config.toml
n_layer = 23
d_model = 256
n_head = 2
n_kv_head = 2
head_dim = 128
d_mlp = 704
vocab_size = 2628
activation = "swiglu"
norm = "rmsnorm"
norm_place = "pre"
norm_eps = 1e-06
positions = "rope"
rope_base = 10000.0
rope_fraction = 1.0
qk_norm = false
attn_scale = 0.0884
bias = "none"
tie_embeddings = false
parallel_block = false
init = "uniform"
init_std_qkv = 0.0272
init_std_o = 0.0
init_std_up = 0.0272
init_std_down = 0.0
init_mimetic = 0.5
optimizer = "muon"
lr = 0.00938
beta1 = 0.95
weight_decay = 0.011
lr_head = 0.00621
grad_clip = 1.0
warmup_steps = 200
schedule = "wsd"
decay_fraction = 0.857
decay_shape = "sqrt"
final_lr_fraction = 0.1
batch_tokens = [32768, 65536, 98304]
seq_len = 384
doc_mask = true
train_tokens = 511300000
steps = 8011
dataset = "wikipedia_en"
Each number is 50 + 10 x the weight over the matrix's rms, rounded and kept within 0 to 99. Layers, rows and columns count from 0.

# layer 3 MLP down (transposed), 704x256, rms 0.056, rows 544-547, columns 128-255
49 53 51 47 51 47 52 52 49 49 55 55 57 53 44 43 42 56 47 53 49 48 38 51 54 48 59 47 41 54 46 46 54 50 34 50 43 38 48 52 47 51 51 53 45 48 53 47 50 48 52 37 56 48 53 51 41 57 56 50 51 50 55 50 53 49 60 55 48 52 50 46 47 49 61 48 54 45 44 48 49 54 48 52 51 48 43 59 47 48 47 50 44 63 61 53 45 57 42 40 64 49 43 59 59 58 44 48 45 53 55 49 52 54 54 46 46 41 47 51 50 49 41 46 54 58 60 58
43 38 44 52 68 35 51 50 48 58 52 65 57 40 32 45 40 54 58 24 39 49 61 52 30 47 47 43 83 43 49 10 64 51 55 36 57 46 45 33 73 36 53 53 43 58 42 32 46 61 67 42 59 40 65 50 67 65 50 41 40 54 42 32 50 51 52 47 50 40 57 46 62 44 46 34 36 34 63 48 41 67 47 38 35 41 50 54 45 63 43 59 54 55 57 38 63 37 59 41 65 43 57 48 41 40 35 54 70 58 63 68 56 43 66 52 30 42 39 43 45 72 66 39 41 51 38 52
65 47 53 41 56 62 40 48 59 46 45 48 30 53 39 58 56 53 58 46 41 61 34 43 50 44 57 46 81 70 47 57 34 60 54 53 47 54 33 61 45 54 41 49 41 32 52 58 49 59 37 59 50 43 64 42 65 57 32 60 58 64 60 40 37 64 47 60 55 53 52 63 56 47 50 32 39 55 49 56 40 47 48 48 58 49 37 46 42 60 50 48 56 56 35 46 54 43 43 49 50 50 64 51 46 63 44 57 45 72 61 58 47 45 49 42 51 56 58 46 45 41 55 45 42 49 48 39
62 51 57 45 60 40 51 56 39 39 59 52 54 42 54 48 54 44 55 58 52 53 54 44 56 45 56 53 60 61 49 49 54 45 61 51 50 55 56 56 56 52 64 42 43 43 43 34 57 43 49 47 47 54 49 45 52 45 53 52 64 46 45 47 45 65 47 47 42 45 64 55 51 50 51 39 39 57 40 56 51 52 48 58 55 49 47 53 39 56 62 55 61 53 55 58 53 49 47 58 48 49 48 48 34 58 37 52 52 58 69 49 49 60 47 53 56 39 34 52 46 54 41 42 32 61 37 43
# layer 3 MLP gate, 704x256, rms 0.164, rows 545-548, columns 128-255
66 48 54 43 60 54 48 55 50 32 45 41 64 65 32 39 52 42 57 53 58 32 61 29 46 62 37 55 57 62 61 64 38 52 55 56 50 54 63 47 27 44 52 35 48 56 55 48 39 23 49 56 59 52 30 57 43 21 47 45 47 46 34 44 43 45 46 41 52 54 44 61 50 51 52 67 55 66 46 47 47 49 56 42 61 60 48 35 49 35 47 40 37 54 43 61 40 45 49 46 37 40 42 65 43 49 52 45 46 57 56 54 48 58 47 55 49 46 60 57 57 45 45 78 44 62 67 49
51 42 60 38 60 45 32 46 40 30 62 45 62 36 52 59 26 50 54 50 60 38 48 44 59 41 59 60 55 50 50 52 44 51 52 48 61 55 54 50 51 47 48 42 43 55 41 43 56 53 61 56 50 53 56 45 50 47 52 65 48 29 62 44 48 61 42 53 42 56 48 40 38 31 50 50 51 63 62 48 51 82 43 62 54 47 36 56 53 47 50 34 60 56 47 40 56 53 51 59 54 46 46 45 44 31 35 51 38 64 49 60 27 39 55 57 63 51 57 50 50 62 30 56 65 44 48 46
40 50 38 56 48 60 48 45 40 52 46 55 37 54 51 49 55 67 57 50 43 53 32 49 48 65 33 38 41 39 50 47 67 56 34 55 44 46 45 59 46 45 34 50 51 58 52 62 48 49 60 45 40 43 47 55 43 62 55 51 49 56 42 69 41 49 48 49 41 59 60 51 53 39 34 42 47 38 56 33 51 37 49 54 41 63 54 46 50 41 34 46 58 46 44 55 50 52 47 54 50 37 42 48 48 52 56 45 47 37 55 26 52 55 50 42 57 58 44 53 59 50 57 51 66 50 55 59
50 50 34 29 46 55 45 51 39 52 47 45 76 57 57 51 42 50 42 58 49 41 57 58 38 59 44 74 56 53 34 66 50 49 68 43 50 58 47 64 46 34 43 50 42 52 40 41 53 58 57 48 47 53 45 56 53 46 72 56 42 50 44 56 50 59 57 41 65 25 42 70 47 48 39 57 52 50 70 34 40 31 59 39 49 51 56 39 49 44 52 51 52 45 46 50 54 54 43 33 51 64 32 53 53 62 33 49 38 69 64 58 58 42 47 48 57 43 55 25 50 53 48 46 68 34 33 37
# layer 3 MLP up, 704x256, rms 0.165, rows 545-547, columns 128-255
35 56 46 64 52 54 61 50 55 66 55 73 37 55 67 59 29 63 52 53 57 47 43 67 55 41 49 55 43 46 47 40 61 41 37 48 48 42 37 46 61 55 33 58 58 55 49 46 62 58 42 49 42 49 73 38 71 71 38 69 50 66 65 41 49 51 54 69 53 41 59 52 50 56 45 39 52 42 62 51 49 50 55 52 35 46 59 58 60 67 42 54 50 46 64 45 49 54 46 55 61 58 62 41 41 54 49 68 63 59 46 40 48 44 61 57 64 53 34 53 47 50 69 24 49 27 49 49
51 64 41 52 42 55 62 45 46 75 41 59 39 65 48 41 72 57 43 54 46 64 44 52 38 58 46 38 58 64 55 48 61 42 49 50 40 45 41 42 49 46 50 59 54 60 64 52 38 51 40 54 46 49 57 44 49 65 43 52 61 66 35 36 47 39 69 45 52 37 42 55 65 59 56 47 54 42 37 59 55 24 49 42 50 53 58 44 36 56 52 65 42 47 55 52 40 44 54 47 44 39 60 45 51 61 60 46 44 52 48 39 67 57 43 48 37 49 54 51 54 51 54 40 47 42 44 46
62 39 49 53 51 56 56 51 60 36 42 55 57 41 59 45 48 43 56 50 64 37 62 34 49 38 61 51 46 43 35 62 34 57 51 49 46 50 52 46 52 56 56 42 55 47 48 37 53 42 51 61 54 49 36 45 61 40 40 43 42 48 51 47 46 40 49 51 52 48 42 44 47 56 63 50 35 61 64 62 62 66 64 56 51 37 53 47 50 43 45 46 38 58 58 42 53 45 61 52 54 63 51 55 54 47 54 59 52 54 52 59 50 51 52 50 46 44 56 46 42 49 33 54 41 54 51 54